Each number is 50 + 12 x the weight over its row's rms, rounded and kept within 0 to 99. Layers, rows and columns count from 0. The size before them is the row's rms in percent of the matrix's.

# layer 4 MLP down (transposed), 512x128, rms 0.232, rows 401-428, columns 0-127
083:63 36 49 34 36 36 23 32 57 69 52 48 26 38 55 65 53 50 38 55 37 45 66 49 57 59 45 60 38 74 56 44 53 54 36 53 43 71 38 50 28 38 30 62 45 43 24 58 38 55 43 24 53 57 26 45 38 50 41 46 27 48 77 51 55 45 38 50 80 73 49 42 36 56 53 52 47 42 59 51 58 56 55 53 44 46 59 46 71 72 57 30 60 65 65 43 54 45 60 36 57 37 28 54 45 45 57 54 60 41 47 56 59 36 69 53 44 52 56 46 70 60 41 47 42 55 30 51
106:56 45 46 37 58 52 64 38 40 44 48 63 81 31 69 53 49 66 47 30 62 68 50 46 56 50 55 57 40 46 59 43 36 45 58 56 25 62 53 59 27 43 42 43 41 42 58 35 84 76 50 39 52 39 47 53 30 30 56 66 63 56 59 61 55 51 43 33 47 48 31 40 57 59 22 45 51 25 52 35 52 55 57 64 66 28 45 41 36 32 69 27 63 54 35 59 55 46 49 52 47 44 49 57 53 42 42 66 47 54 42 49 60 76 50 51 48 58 64 48 50 40 58 68 50 52 69 51
102:50 52 54 39 23 46 51 67 46 46 68 59 37 47 61 44 70 44 53 31 62 56 53 22 59 53 41 53 62 36 63 39 46 29 75 49 42 23 56 49 46 34 51 39 35 71 59 56 69 39 35 69 60 24 46 38 54 60 37 46 54 33 58 41 35 66 56 61 32 54 50 45 37 58 38 38 41 39 48 50 50 48 15 55 44 43 56 34 53 49 45 47 62 58 41 64 50 50 58 60 51 50 49 67 63 52 33 68 52 23 50 60 51 54 39 46 51 44 21 58 36 58 64 60 37 46 60 43
080:43 57 41 35 54 50 47 35 58 57 58 51 32 43 51 55 54 43 28 52 53 51 53 37 57 67 54 58 48 53 61 37 63 55 42 55 46 46 64 70 27 21 09 36 35 76 45 53 47 46 41 46 48 46 52 62 27 44 38 51 49 45 54 54 56 74 46 46 56 45 51 64 30 49 44 59 36 49 51 63 32 33 47 38 39 57 60 42 57 46 74 31 35 60 45 56 33 49 39 58 23 48 48 70 29 41 53 53 49 45 35 28 50 44 53 72 55 42 57 54 53 36 63 43 42 59 55 83
092:53 28 46 56 38 43 40 39 41 64 53 26 50 47 52 24 61 69 69 50 48 54 53 25 26 73 29 50 47 48 52 40 58 47 52 58 35 79 39 65 45 42 72 47 51 53 61 56 42 39 47 55 60 47 53 51 59 71 55 39 49 45 41 55 38 59 70 53 46 34 64 66 51 44 53 70 29 46 43 48 59 43 34 54 29 29 50 41 61 40 56 55 57 47 72 46 42 41 42 49 64 72 56 57 58 47 70 52 66 52 40 46 58 53 41 36 45 46 66 65 65 54 45 39 65 36 15 62
093:38 58 57 54 43 45 77 56 56 45 51 64 61 71 43 49 58 38 63 50 62 38 51 41 65 40 53 45 26 61 53 38 35 44 58 31 65 56 44 53 36 67 39 68 45 61 62 50 60 32 47 35 67 45 59 54 68 33 45 57 55 54 54 42 59 36 44 63 51 29 40 57 73 74 33 46 48 58 43 58 57 49 57 42 46 52 51 38 47 38 43 30 31 45 55 36 51 55 55 50 57 48 58 53 43 41 43 59 24 32 47 51 53 54 42 64 53 21 30 48 64 81 61 31 34 28 75 65
100:59 63 44 46 51 49 57 65 46 32 65 39 32 40 43 63 41 25 65 48 36 40 60 64 41 64 60 45 45 50 52 62 41 56 48 50 48 60 38 53 50 52 49 59 62 59 64 57 68 50 48 44 50 38 76 33 59 46 23 55 47 41 68 71 49 55 53 52 51 35 59 63 61 58 39 39 42 64 50 30 64 56 39 51 51 83 64 66 34 48 57 26 31 54 52 74 27 42 43 42 50 52 26 74 49 29 52 63 34 62 49 58 48 53 48 69 52 45 20 55 55 47 65 64 58 45 64 45
123:52 38 63 63 49 77 35 52 59 35 54 36 79 50 33 51 44 65 47 51 35 42 67 62 76 30 46 58 62 45 38 52 40 60 48 37 50 34 33 47 43 63 41 66 55 54 49 50 60 34 33 68 34 57 41 45 48 48 40 69 70 70 64 62 43 45 53 50 55 56 63 33 57 44 55 51 35 47 65 56 65 42 30 49 43 48 41 34 28 43 43 55 54 33 50 57 52 74 47 39 45 50 50 65 54 62 22 56 80 56 53 37 73 65 56 48 62 49 53 39 64 59 62 60 53 70 43 53
112:55 30 51 53 46 54 27 56 46 57 47 32 44 34 46 39 68 39 46 55 51 48 42 61 49 57 44 45 65 56 50 71 39 49 30 61 68 64 38 39 35 50 38 63 65 55 48 45 43 52 69 48 62 29 65 45 53 57 61 57 39 66 56 25 63 55 53 62 38 45 59 63 69 54 39 41 55 50 64 37 55 70 43 48 41 43 41 70 72 33 70 55 30 39 74 51 64 38 38 35 41 58 50 37 42 45 61 48 48 36 36 59 74 53 52 31 73 53 39 33 52 39 52 31 18 50 60 50
098:35 59 50 24 41 49 43 71 59 47 35 62 63 58 69 53 26 21 45 66 31 53 41 29 53 50 73 43 62 51 53 34 21 64 46 48 72 58 71 55 64 68 51 56 49 54 47 67 58 41 41 62 52 64 34 61 49 51 37 61 35 47 61 41 37 66 60 55 61 52 32 56 48 37 41 53 43 46 57 36 35 50 51 50 58 58 39 62 36 45 50 52 70 42 47 37 60 56 32 49 55 75 31 54 34 70 42 56 63 37 64 61 55 40 51 48 57 35 42 49 74 63 35 51 53 43 39 57
110:43 53 45 64 45 39 50 55 44 61 49 49 33 75 57 56 47 46 59 50 48 49 34 51 29 44 75 68 56 59 47 55 48 59 36 52 48 37 27 48 36 35 39 40 55 58 45 69 40 56 53 74 52 67 62 41 45 67 48 46 50 47 71 77 40 52 79 56 45 56 59 54 80 34 39 49 41 24 48 50 78 55 55 44 59 42 29 62 44 63 61 64 46 42 29 66 54 60 43 44 49 30 49 56 43 53 38 45 49 45 41 57 41 53 54 62 40 47 40 76 58 33 67 46 30 41 51 24
111:52 61 75 26 35 51 59 57 52 53 59 73 42 62 37 78 49 37 32 38 39 51 33 45 52 24 49 62 63 67 47 65 54 48 62 32 40 45 45 55 35 50 72 36 65 39 46 63 49 56 56 51 48 53 41 35 52 39 34 46 48 39 60 38 45 34 35 45 45 60 21 43 44 34 58 36 51 59 44 30 45 48 32 59 60 63 52 64 60 49 50 50 43 61 77 61 45 24 35 57 48 46 53 47 37 53 30 38 53 47 43 33 57 27 45 50 43 61 76 39 55 52 55 29 53 63 45 40
105:61 50 56 49 45 69 53 38 53 53 49 64 59 33 52 32 57 55 69 62 48 53 60 60 38 31 56 33 38 37 22 55 43 44 55 71 45 59 64 87 37 36 61 38 35 52 56 46 31 45 36 50 56 46 53 46 62 38 77 51 52 57 52 54 45 54 49 74 33 55 32 32 59 56 31 76 62 44 29 38 65 26 49 51 22 56 52 59 55 39 72 58 43 66 51 54 34 47 34 60 35 42 64 42 35 50 39 40 44 44 57 47 69 45 41 51 52 47 43 47 41 51 38 49 42 42 34 38
110:46 45 60 42 62 62 60 52 56 63 53 33 47 43 73 24 75 37 63 45 63 40 47 53 44 57 30 44 46 56 67 50 57 54 70 66 58 52 53 66 58 23 54 48 43 37 42 58 50 64 52 22 52 46 56 41 55 54 53 62 53 26 55 52 47 69 52 43 62 42 57 56 48 48 09 62 50 48 63 46 62 64 43 43 47 49 46 32 40 39 37 39 25 56 47 51 49 49 45 52 60 57 29 89 56 57 43 44 31 59 45 69 62 61 66 54 63 67 36 39 60 38 38 51 65 45 44 43
101:44 65 87 38 51 38 64 51 63 50 69 58 55 47 48 55 58 58 31 42 49 38 63 68 51 69 57 47 33 60 52 47 51 48 62 29 46 49 59 73 38 28 45 27 36 59 39 33 55 63 46 52 57 38 30 37 56 34 45 51 54 31 58 46 49 44 60 52 43 50 48 45 44 44 37 29 51 41 44 43 73 51 52 57 50 45 53 58 87 49 56 35 52 68 54 54 61 22 59 29 44 73 33 69 34 38 47 48 35 65 59 40 48 58 38 53 40 49 58 49 69 35 39 49 62 47 55 59
100:43 35 85 29 52 35 40 42 55 49 61 40 17 47 62 65 35 66 64 55 50 58 50 50 44 50 65 39 46 48 42 41 39 48 44 66 64 43 40 55 25 66 49 55 45 34 38 45 39 49 38 52 55 53 48 38 44 43 38 60 43 56 58 68 50 64 56 61 55 39 41 61 65 25 47 29 29 28 49 32 41 41 63 41 29 53 54 49 75 32 52 36 45 55 49 33 61 38 52 56 53 29 48 35 68 39 48 54 59 55 62 44 62 65 48 44 54 57 65 59 46 52 67 37 75 61 66 54
088:41 58 48 57 59 25 65 32 54 54 41 65 50 58 43 65 49 38 34 43 37 64 65 54 54 82 62 75 90 54 50 48 44 40 71 30 50 68 33 44 33 49 43 53 60 54 46 43 53 59 52 50 58 46 36 44 52 57 40 41 51 24 61 46 49 53 55 49 48 55 38 56 53 63 50 27 40 68 61 15 61 19 61 55 51 37 43 49 44 40 51 60 56 42 63 58 62 41 35 83 37 51 71 70 33 42 41 56 48 44 45 48 49 44 49 43 49 54 52 57 60 53 56 42 60 52 46 50
096:54 19 50 47 58 65 54 52 42 35 54 41 27 39 60 56 66 53 44 33 30 24 63 40 67 66 54 56 40 49 44 62 51 59 21 47 63 67 42 75 34 61 48 49 56 50 48 32 51 40 62 49 42 68 62 53 32 39 60 51 48 35 31 58 55 44 63 42 49 49 75 75 38 36 35 66 57 59 47 37 30 60 56 58 30 52 39 52 56 35 54 54 57 38 31 76 49 49 35 57 32 58 51 46 47 41 45 47 46 48 61 49 40 45 28 61 57 62 65 31 40 64 54 62 43 47 50 50
090:43 50 69 56 47 57 44 49 42 36 59 58 31 49 59 63 33 47 45 56 29 74 58 55 46 50 52 70 61 56 39 47 58 56 67 74 45 46 30 51 33 50 35 67 42 51 48 62 56 47 48 47 61 45 42 54 74 51 60 53 44 49 52 74 42 43 46 62 55 34 17 49 45 61 45 35 66 59 54 51 33 47 56 62 44 53 55 65 23 54 56 53 48 61 56 46 54 67 51 67 40 38 51 46 34 51 43 35 19 79 38 54 41 71 64 52 36 52 29 38 59 42 49 45 15 50 38 34
104:39 39 66 45 56 41 68 46 37 55 35 33 36 51 65 72 67 44 48 44 55 56 53 53 44 62 44 57 64 46 62 39 44 38 54 56 52 49 52 44 38 46 76 49 55 38 32 49 48 61 29 21 32 48 41 64 71 48 55 46 46 36 52 52 64 81 40 63 44 59 50 55 49 49 44 18 60 31 40 45 37 44 57 56 75 58 39 63 76 60 78 36 52 70 55 43 49 37 66 52 56 43 50 37 41 44 58 46 58 45 60 40 50 51 58 26 29 37 63 61 59 55 50 45 69 71 52 51
100:57 57 55 38 52 60 58 39 44 33 51 37 58 67 37 48 62 55 50 46 39 54 48 59 45 44 45 54 44 49 30 24 51 40 55 62 23 37 61 36 51 27 49 40 43 52 48 63 53 43 44 60 57 68 48 37 46 31 31 32 45 50 52 55 37 41 53 75 91 35 38 38 66 29 45 49 36 48 67 57 41 42 47 36 58 40 54 52 37 48 57 53 34 35 43 74 32 67 74 55 56 36 46 61 52 61 52 77 41 55 42 31 49 63 59 34 66 62 60 69 53 48 54 42 47 56 62 64
109:63 51 41 55 46 48 32 56 44 69 41 40 49 52 51 37 52 49 52 50 56 40 49 53 38 55 56 46 38 48 48 53 55 34 54 31 56 45 64 77 42 54 54 30 52 68 65 61 63 47 50 43 50 69 76 57 66 74 50 38 37 59 43 34 20 65 60 55 39 45 41 60 66 69 48 85 38 54 11 43 53 53 35 53 42 50 34 59 81 44 42 44 72 42 60 61 39 27 39 56 56 49 50 40 51 59 34 59 40 47 38 49 51 49 38 46 55 54 26 39 37 48 65 46 45 48 56 65
106:44 45 29 45 58 42 64 38 43 46 66 61 72 37 44 28 38 48 60 52 59 60 49 53 20 65 39 69 60 63 63 44 63 53 53 44 37 49 52 65 57 50 39 73 24 60 70 47 24 56 48 54 66 48 26 62 41 64 50 45 49 57 47 40 31 49 53 71 36 39 56 37 32 73 41 64 54 46 46 58 67 38 35 47 59 38 52 54 52 46 39 40 71 39 55 78 41 57 36 50 50 31 49 57 56 61 49 47 34 61 64 30 68 46 52 64 40 49 41 47 54 47 60 36 60 60 50 67
094:76 52 65 53 56 55 46 45 45 50 56 51 31 36 56 67 46 47 50 49 86 43 67 65 55 49 17 33 62 63 53 49 50 42 44 34 48 55 58 41 52 48 51 56 36 49 30 47 42 44 58 39 57 55 49 51 48 73 43 66 46 40 25 54 47 63 58 66 64 43 47 50 26 46 49 59 40 52 48 44 52 59 31 58 53 30 64 32 73 36 43 59 32 43 66 39 66 46 47 59 48 70 44 51 59 73 52 43 46 48 36 42 60 64 28 47 25 56 66 40 35 67 39 45 60 74 57 36
113:44 37 49 35 68 69 50 41 45 55 37 53 65 52 81 45 44 39 45 48 49 20 59 36 37 29 53 40 41 57 55 55 67 70 49 47 45 58 29 37 55 36 52 28 50 60 50 45 36 61 57 43 54 66 50 71 55 48 60 45 46 68 38 49 40 59 55 62 41 63 53 52 71 34 32 77 48 56 45 62 48 65 47 37 39 52 48 32 54 59 33 36 59 58 37 48 70 51 60 50 59 59 52 51 41 67 48 54 55 55 72 53 61 41 63 37 77 61 63 30 30 35 33 45 46 41 59 70
089:59 44 55 63 47 61 36 28 42 58 40 36 55 35 67 70 49 35 42 51 64 42 52 47 51 56 43 48 57 63 40 48 51 58 38 57 24 50 50 49 52 33 62 54 69 66 53 46 55 47 45 60 43 45 44 52 30 54 41 41 57 37 45 42 34 59 44 64 65 47 48 72 23 29 58 62 30 65 57 28 52 48 48 62 42 34 53 30 63 45 39 48 58 52 58 51 42 46 59 76 25 66 42 41 63 75 47 59 62 66 30 59 46 40 33 65 73 50 71 38 40 53 38 48 70 32 33 40
099:40 49 53 42 59 32 54 32 32 41 47 40 46 62 52 71 50 42 49 48 66 71 51 44 46 30 55 31 45 52 50 51 40 50 57 61 50 40 21 63 45 73 58 46 54 39 40 52 52 48 61 28 28 65 25 36 43 62 41 64 52 43 34 37 52 60 57 44 45 25 38 53 54 68 28 61 48 48 51 42 47 54 63 35 42 56 48 58 41 48 53 20 38 34 55 60 41 36 50 60 44 62 35 82 41 45 53 33 45 34 53 52 39 66 52 39 58 61 69 39 64 37 31 40 51 27 40 37
109:69 64 64 28 50 35 45 57 37 38 47 60 74 53 42 70 61 51 76 43 43 37 33 46 60 31 41 56 45 71 67 61 38 46 55 48 43 63 53 50 44 40 58 64 66 21 60 56 23 41 47 43 44 29 62 51 62 22 59 60 46 65 66 42 47 44 20 25 68 45 28 42 63 42 47 43 61 47 52 43 51 40 55 28 49 61 30 39 40 40 56 40 47 45 56 62 69 46 49 48 56 56 46 51 36 66 41 39 62 69 64 45 54 41 57 59 52 54 45 49 44 42 50 37 49 70 59 52
# layer 4 MLP up, 512x128, rms 0.265, rows 402-428, columns 0-127
098:34 71 54 61 66 60 44 61 60 55 56 47 44 72 50 40 52 39 45 55 48 42 55 76 65 39 49 34 36 41 41 45 47 45 59 64 44 46 61 55 42 33 73 35 34 51 46 15 62 56 45 71 50 59 42 63 39 62 51 30 68 49 39 49 37 55 51 50 45 38 48 54 57 37 40 41 55 62 13 29 58 50 52 37 39 56 72 55 49 45 38 43 53 46 42 60 61 34 57 74 64 65 63 44 45 70 72 67 53 57 35 40 38 34 46 61 44 49 58 62 49 68 56 30 59 64 58 44
095:46 27 64 23 61 71 39 46 27 62 57 48 40 54 46 50 36 65 60 63 48 65 39 59 78 58 42 36 52 52 45 60 34 70 67 46 36 52 42 38 53 58 49 50 47 52 52 58 68 52 51 45 59 64 56 63 42 46 48 48 27 57 56 61 74 57 51 43 50 48 55 48 43 53 62 62 64 60 50 44 40 53 46 44 47 49 71 38 39 80 46 48 51 33 56 39 18 40 54 46 47 44 79 46 49 87 51 67 52 54 40 66 60 47 51 36 33 39 56 62 27 41 55 50 27 53 45 44
079:52 47 33 43 56 30 63 46 43 31 46 46 65 51 45 31 33 62 51 53 57 52 48 66 79 23 61 34 62 56 40 72 55 43 56 65 50 46 65 59 65 56 46 69 60 27 58 60 59 59 27 38 47 45 43 63 63 48 46 48 47 52 34 56 51 36 40 52 21 57 43 44 50 46 60 44 65 69 64 40 62 59 51 70 53 40 73 53 44 62 56 72 46 53 54 34 56 45 59 42 48 40 77 47 36 35 36 35 33 57 49 64 49 43 31 67 52 70 41 45 52 33 56 37 27 55 57 53
106:35 50 34 67 36 57 61 56 52 52 31 49 47 64 45 52 72 57 31 47 50 38 32 43 61 55 48 43 37 59 62 59 69 57 48 72 77 56 67 46 54 48 57 54 34 26 58 42 41 35 45 55 43 64 43 50 41 38 47 63 46 51 65 60 61 62 51 52 48 41 47 25 73 51 27 45 72 50 46 58 55 38 60 33 74 56 51 76 57 47 49 67 46 70 48 35 44 52 48 55 61 65 35 41 48 61 54 59 55 54 44 44 36 58 40 31 54 43 46 42 09 43 74 43 36 35 54 54
108:44 56 61 62 61 63 43 29 45 55 59 51 57 58 56 33 67 58 51 54 60 61 41 35 47 39 36 40 35 60 58 65 53 40 37 44 44 64 62 34 48 55 49 33 38 56 58 51 53 53 37 46 36 37 61 77 64 37 47 52 59 45 46 25 39 44 53 59 38 45 61 60 80 50 36 48 61 77 50 40 28 30 44 80 64 61 66 44 65 55 45 46 69 44 42 30 57 45 34 66 54 73 50 48 35 33 61 45 61 39 45 45 56 54 50 26 39 33 53 37 42 43 45 31 75 48 62 55
101:66 58 44 50 61 45 40 38 60 29 48 41 66 38 42 61 32 68 51 66 40 35 51 47 49 47 66 41 55 67 46 65 61 54 38 53 55 50 40 47 77 54 56 36 46 66 60 36 58 52 44 49 62 24 54 39 45 52 39 26 64 47 48 42 62 45 62 46 37 30 35 71 58 70 36 42 32 52 76 44 58 70 43 43 40 54 62 51 50 55 57 30 51 46 53 53 58 52 51 35 49 57 41 37 46 46 64 61 58 25 29 68 70 46 40 64 77 41 50 44 29 40 39 42 67 57 45 25
115:57 44 68 48 44 68 52 67 26 55 44 27 55 46 38 33 32 50 46 63 50 46 49 49 80 44 49 49 73 50 76 47 45 56 45 53 71 62 59 44 28 42 64 33 44 46 49 39 38 58 46 59 29 55 45 61 49 49 39 50 57 41 56 58 46 70 36 57 55 64 63 53 67 56 38 50 36 64 35 67 56 57 23 46 27 67 50 46 46 51 49 40 64 26 37 62 56 53 47 44 52 45 29 47 59 50 48 75 72 45 48 58 31 58 53 31 46 64 54 53 38 36 49 69 29 62 55 36
112:65 30 41 56 59 28 26 12 56 52 50 50 54 67 49 63 48 52 32 53 53 50 53 40 51 62 33 43 64 57 54 52 36 44 29 61 31 44 68 47 50 35 41 42 60 37 59 36 48 68 52 52 19 40 60 41 58 55 68 60 56 53 43 48 56 26 56 51 59 55 76 63 44 51 48 44 60 51 47 41 72 36 18 63 60 46 49 49 65 36 50 48 64 51 50 57 49 39 51 72 53 53 28 47 49 45 69 41 55 40 58 48 61 57 48 35 50 33 49 65 40 35 68 53 20 52 41 45
099:21 45 53 24 36 70 61 51 53 50 49 54 39 84 49 48 49 54 49 46 46 33 42 72 60 37 53 58 69 46 48 41 47 44 35 52 50 35 45 47 52 41 55 48 59 36 50 46 49 44 24 52 63 39 39 66 45 31 40 35 65 50 54 25 48 45 73 62 58 48 37 81 46 30 61 52 56 52 79 49 35 43 51 44 50 60 58 67 51 42 72 66 56 43 69 22 58 49 39 48 37 55 44 62 58 68 60 52 68 53 56 48 62 28 66 52 57 46 41 42 53 59 57 47 42 45 52 35
108:46 60 39 54 30 41 48 22 50 48 55 27 49 64 57 52 31 50 37 41 58 57 45 52 42 23 45 56 59 53 68 53 47 47 38 42 42 56 57 54 48 48 49 36 61 36 61 42 40 49 39 39 62 50 65 40 38 54 56 54 77 44 61 42 60 33 48 64 52 38 58 67 80 29 49 44 52 45 36 27 72 63 54 45 40 68 58 64 67 56 47 31 43 63 56 60 50 70 18 61 79 40 42 51 52 42 66 44 47 50 43 50 57 46 40 65 59 48 33 58 62 38 62 62 38 48 58 23
105:41 43 68 40 32 53 53 71 42 58 39 44 43 56 42 48 68 46 61 51 53 71 36 69 47 38 09 45 48 53 35 71 52 42 47 39 60 51 47 34 73 27 57 57 57 42 40 34 60 44 29 65 47 24 61 57 50 52 37 47 53 67 53 61 62 45 63 53 24 62 45 35 46 51 49 44 48 38 66 42 48 47 38 56 68 47 62 52 36 44 24 60 58 42 42 64 54 37 46 66 60 47 55 55 46 33 57 45 45 64 54 70 41 45 63 50 45 74 49 26 62 40 64 34 52 63 33 54
092:63 59 42 44 30 41 36 36 52 40 48 60 24 42 46 15 50 45 49 37 65 67 52 63 38 58 52 36 52 31 41 52 56 49 47 25 67 62 44 61 65 44 52 31 42 43 51 59 48 32 54 35 56 48 58 74 68 25 83 29 36 41 48 55 56 62 40 50 28 58 55 46 51 52 52 42 50 39 51 48 47 60 55 50 67 61 69 45 46 51 68 44 52 61 43 64 44 62 33 35 45 67 54 56 35 50 55 65 53 31 57 51 44 62 33 29 62 48 45 58 45 48 31 65 60 53 73 58
107:39 43 38 77 43 55 29 55 32 71 61 41 50 33 57 47 49 52 53 70 42 41 44 36 66 55 53 46 53 60 86 61 49 49 43 65 59 62 49 54 58 71 58 50 29 50 60 57 47 59 41 14 56 53 68 40 60 41 63 36 51 39 54 51 79 44 50 83 40 45 54 64 38 42 66 70 47 72 47 44 56 55 60 62 35 59 41 49 57 59 33 62 41 39 59 29 37 58 63 58 43 57 44 57 51 59 39 59 46 36 35 57 55 54 59 43 67 43 43 39 47 36 31 61 55 52 61 44
090:56 43 56 36 54 47 50 49 48 42 29 46 52 41 64 21 65 67 86 55 33 52 40 66 51 39 46 51 53 47 30 33 47 53 36 54 50 51 61 49 57 35 59 66 44 52 72 50 62 60 81 84 42 57 60 39 60 41 56 48 31 54 44 43 38 66 54 48 61 40 41 39 55 53 38 42 42 41 47 47 54 41 42 37 41 36 63 31 35 39 67 38 60 48 59 52 45 53 39 64 62 57 56 30 67 45 27 27 39 44 51 61 50 79 42 55 62 48 46 50 57 60 47 51 56 79 48 62
095:48 55 42 57 38 53 29 47 53 59 67 38 68 39 27 42 24 46 60 47 58 52 53 69 22 31 56 70 55 51 57 44 30 57 41 42 29 53 54 41 52 45 54 61 72 59 58 54 37 67 63 59 28 53 59 26 55 68 55 42 57 50 40 48 35 52 58 64 50 47 58 40 57 58 50 42 61 28 45 80 53 26 37 54 42 47 53 60 63 51 56 52 49 50 37 34 61 50 47 61 48 35 44 43 70 65 31 61 25 56 58 42 57 54 71 49 53 35 44 42 74 65 46 63 56 50 29 57
099:49 33 56 47 48 44 68 67 43 62 48 45 42 46 60 56 53 42 47 48 56 59 46 61 56 54 45 62 54 49 40 35 46 24 64 58 57 37 40 31 44 59 39 57 65 53 50 50 62 48 39 60 47 58 66 49 69 51 31 70 47 65 45 48 60 46 58 54 51 63 45 57 61 38 66 47 52 64 43 55 74 68 47 51 49 37 32 37 69 44 46 39 64 69 47 49 47 52 44 54 51 40 58 37 43 49 28 59 45 46 77 52 43 21 62 11 21 55 48 39 38 18 50 43 69 72 30 40
091:65 30 52 62 58 36 45 31 37 42 62 31 37 52 20 48 64 66 46 35 39 51 57 46 63 51 55 63 46 44 47 31 56 61 44 47 37 44 42 42 41 61 55 27 49 54 26 55 33 53 58 63 35 42 35 66 52 30 65 57 42 61 36 29 60 37 41 52 48 55 67 51 48 39 47 66 69 54 55 53 37 42 48 41 29 61 51 35 70 34 33 44 68 44 67 36 81 46 57 41 42 40 55 41 61 63 51 45 61 27 50 39 39 65 63 54 31 52 45 34 42 34 62 45 50 51 49 32
099:57 52 59 56 54 44 63 16 58 43 63 60 55 50 53 51 39 61 64 36 26 70 42 35 60 59 36 54 51 43 51 47 43 54 39 60 40 65 42 50 40 50 57 78 51 52 16 14 51 36 65 53 52 30 62 61 44 78 40 43 51 39 51 25 29 46 61 56 49 36 56 64 63 40 50 63 38 65 42 45 48 55 50 46 59 59 69 35 48 53 51 45 49 60 63 69 36 63 54 47 44 43 54 32 56 42 58 48 45 60 67 69 42 50 59 34 46 18 29 60 57 48 46 43 46 54 49 49
104:43 43 50 62 43 45 57 64 56 30 80 46 64 50 46 50 51 47 65 67 40 75 58 41 54 56 68 47 57 49 47 33 41 70 60 49 47 39 55 63 70 46 51 30 72 68 56 49 48 56 70 45 68 61 39 55 42 53 74 40 43 44 64 45 44 54 45 66 50 46 47 36 48 53 22 42 61 40 64 70 70 75 39 28 33 30 58 50 43 47 63 43 56 36 66 40 44 40 42 30 45 33 51 51 60 43 39 67 43 65 54 61 33 36 50 60 47 33 43 28 47 56 44 45 66 59 43 42
097:41 45 45 46 29 41 35 54 55 45 61 43 49 49 55 54 54 28 49 75 50 63 44 55 64 74 33 41 42 51 32 67 45 49 52 41 52 50 44 57 60 40 40 49 77 51 85 42 41 48 69 35 41 40 59 31 53 54 51 45 60 53 48 32 63 84 66 59 64 46 80 41 64 41 59 71 40 46 48 53 48 42 48 43 52 36 78 55 44 50 58 42 37 58 60 40 50 42 38 50 68 33 55 71 58 52 51 59 50 65 46 27 39 35 52 54 53 33 25 52 64 48 41 65 48 40 43 61
109:74 55 53 57 08 73 50 35 33 38 30 32 50 45 47 64 34 47 45 60 63 59 48 45 66 45 57 45 46 80 36 55 33 53 52 34 39 46 46 65 56 39 52 48 53 49 48 63 43 49 47 37 44 45 66 66 78 45 59 37 22 62 53 60 62 53 37 47 48 74 53 46 50 77 64 41 45 44 41 61 48 60 53 43 66 52 52 69 61 62 38 52 57 56 51 30 41 38 32 64 50 40 47 37 46 65 67 62 59 68 61 65 63 39 50 37 36 49 45 47 43 46 42 46 54 35 41 60
107:56 40 41 52 38 60 58 55 36 58 49 49 70 27 42 48 59 56 42 55 37 52 62 34 56 47 45 60 74 45 75 36 49 59 61 37 57 46 40 47 66 41 62 65 48 54 67 61 20 45 37 50 56 56 73 59 51 62 25 55 44 51 50 18 56 61 36 44 32 43 56 28 58 40 39 64 48 46 43 57 59 64 40 73 63 37 58 44 52 42 26 49 56 26 35 67 47 45 46 61 37 43 53 69 47 53 68 48 44 55 58 39 68 70 46 47 42 47 50 42 55 25 57 56 72 48 58 32
089:43 67 35 39 44 34 41 32 66 42 37 84 31 53 33 14 45 40 52 46 33 41 52 55 47 47 59 50 47 69 57 66 47 68 53 55 59 59 42 54 40 55 64 41 41 39 56 69 48 57 83 51 45 88 54 79 63 60 34 35 43 53 42 52 45 43 40 42 50 41 53 57 63 37 65 47 35 48 27 42 51 44 40 42 63 37 44 48 55 60 54 45 65 53 45 74 48 65 38 42 56 49 50 41 62 32 54 50 46 29 55 49 53 61 37 49 57 39 44 53 47 45 68 64 40 55 48 49
113:39 46 46 31 69 36 48 48 47 61 21 38 51 53 43 29 61 60 57 58 38 54 38 52 44 57 43 59 64 43 46 49 51 57 47 25 46 44 49 52 35 38 57 50 37 52 48 58 44 55 50 30 56 26 55 77 56 36 51 60 43 49 50 59 57 36 41 52 43 38 76 47 59 61 51 41 57 37 52 51 35 38 45 82 49 45 66 40 80 76 51 37 69 45 42 76 24 59 59 43 61 56 33 41 54 35 59 58 49 52 59 36 61 73 31 58 57 53 41 41 48 53 43 64 40 35 73 42
090:34 72 54 50 77 45 35 45 59 44 26 70 53 42 45 18 63 66 58 48 42 42 52 62 46 47 59 59 53 50 52 50 75 65 60 52 31 54 65 50 50 53 45 51 46 49 54 53 52 42 57 48 60 53 33 42 53 49 36 60 45 60 36 34 52 36 43 35 30 44 54 44 55 44 37 67 51 56 46 47 60 60 64 54 73 56 57 51 28 56 50 51 50 60 49 47 43 58 54 21 65 48 46 42 48 23 48 36 44 56 67 46 82 49 31 47 46 60 64 32 36 59 41 28 16 64 61 32
105:47 36 50 49 51 73 21 42 50 62 20 46 36 54 46 52 62 57 41 50 64 45 75 18 49 58 27 46 42 48 67 43 54 68 37 24 61 39 44 44 44 47 52 68 54 59 57 32 49 70 40 16 57 44 63 71 63 41 66 57 38 41 46 60 52 42 58 62 49 44 61 42 43 57 54 51 57 44 56 55 53 70 50 61 49 77 48 34 70 65 43 60 48 43 50 63 57 55 43 47 44 32 32 48 55 54 45 48 44 49 54 38 61 45 62 42 27 59 53 54 45 63 58 51 41 35 73 68
110:53 52 49 40 59 58 60 64 50 53 30 49 46 45 67 47 70 34 59 47 48 67 40 38 52 28 13 43 53 68 55 41 56 24 63 47 45 62 62 40 66 29 54 70 39 28 46 65 48 43 42 58 51 38 38 68 59 23 55 46 42 55 32 61 44 43 56 47 59 47 45 37 66 38 39 64 54 51 55 45 40 45 52 34 72 67 40 37 38 42 39 54 71 52 58 49 80 70 60 53 43 51 33 53 39 44 49 44 43 51 39 51 49 39 57 34 35 42 71 26 29 57 40 41 55 55 54 47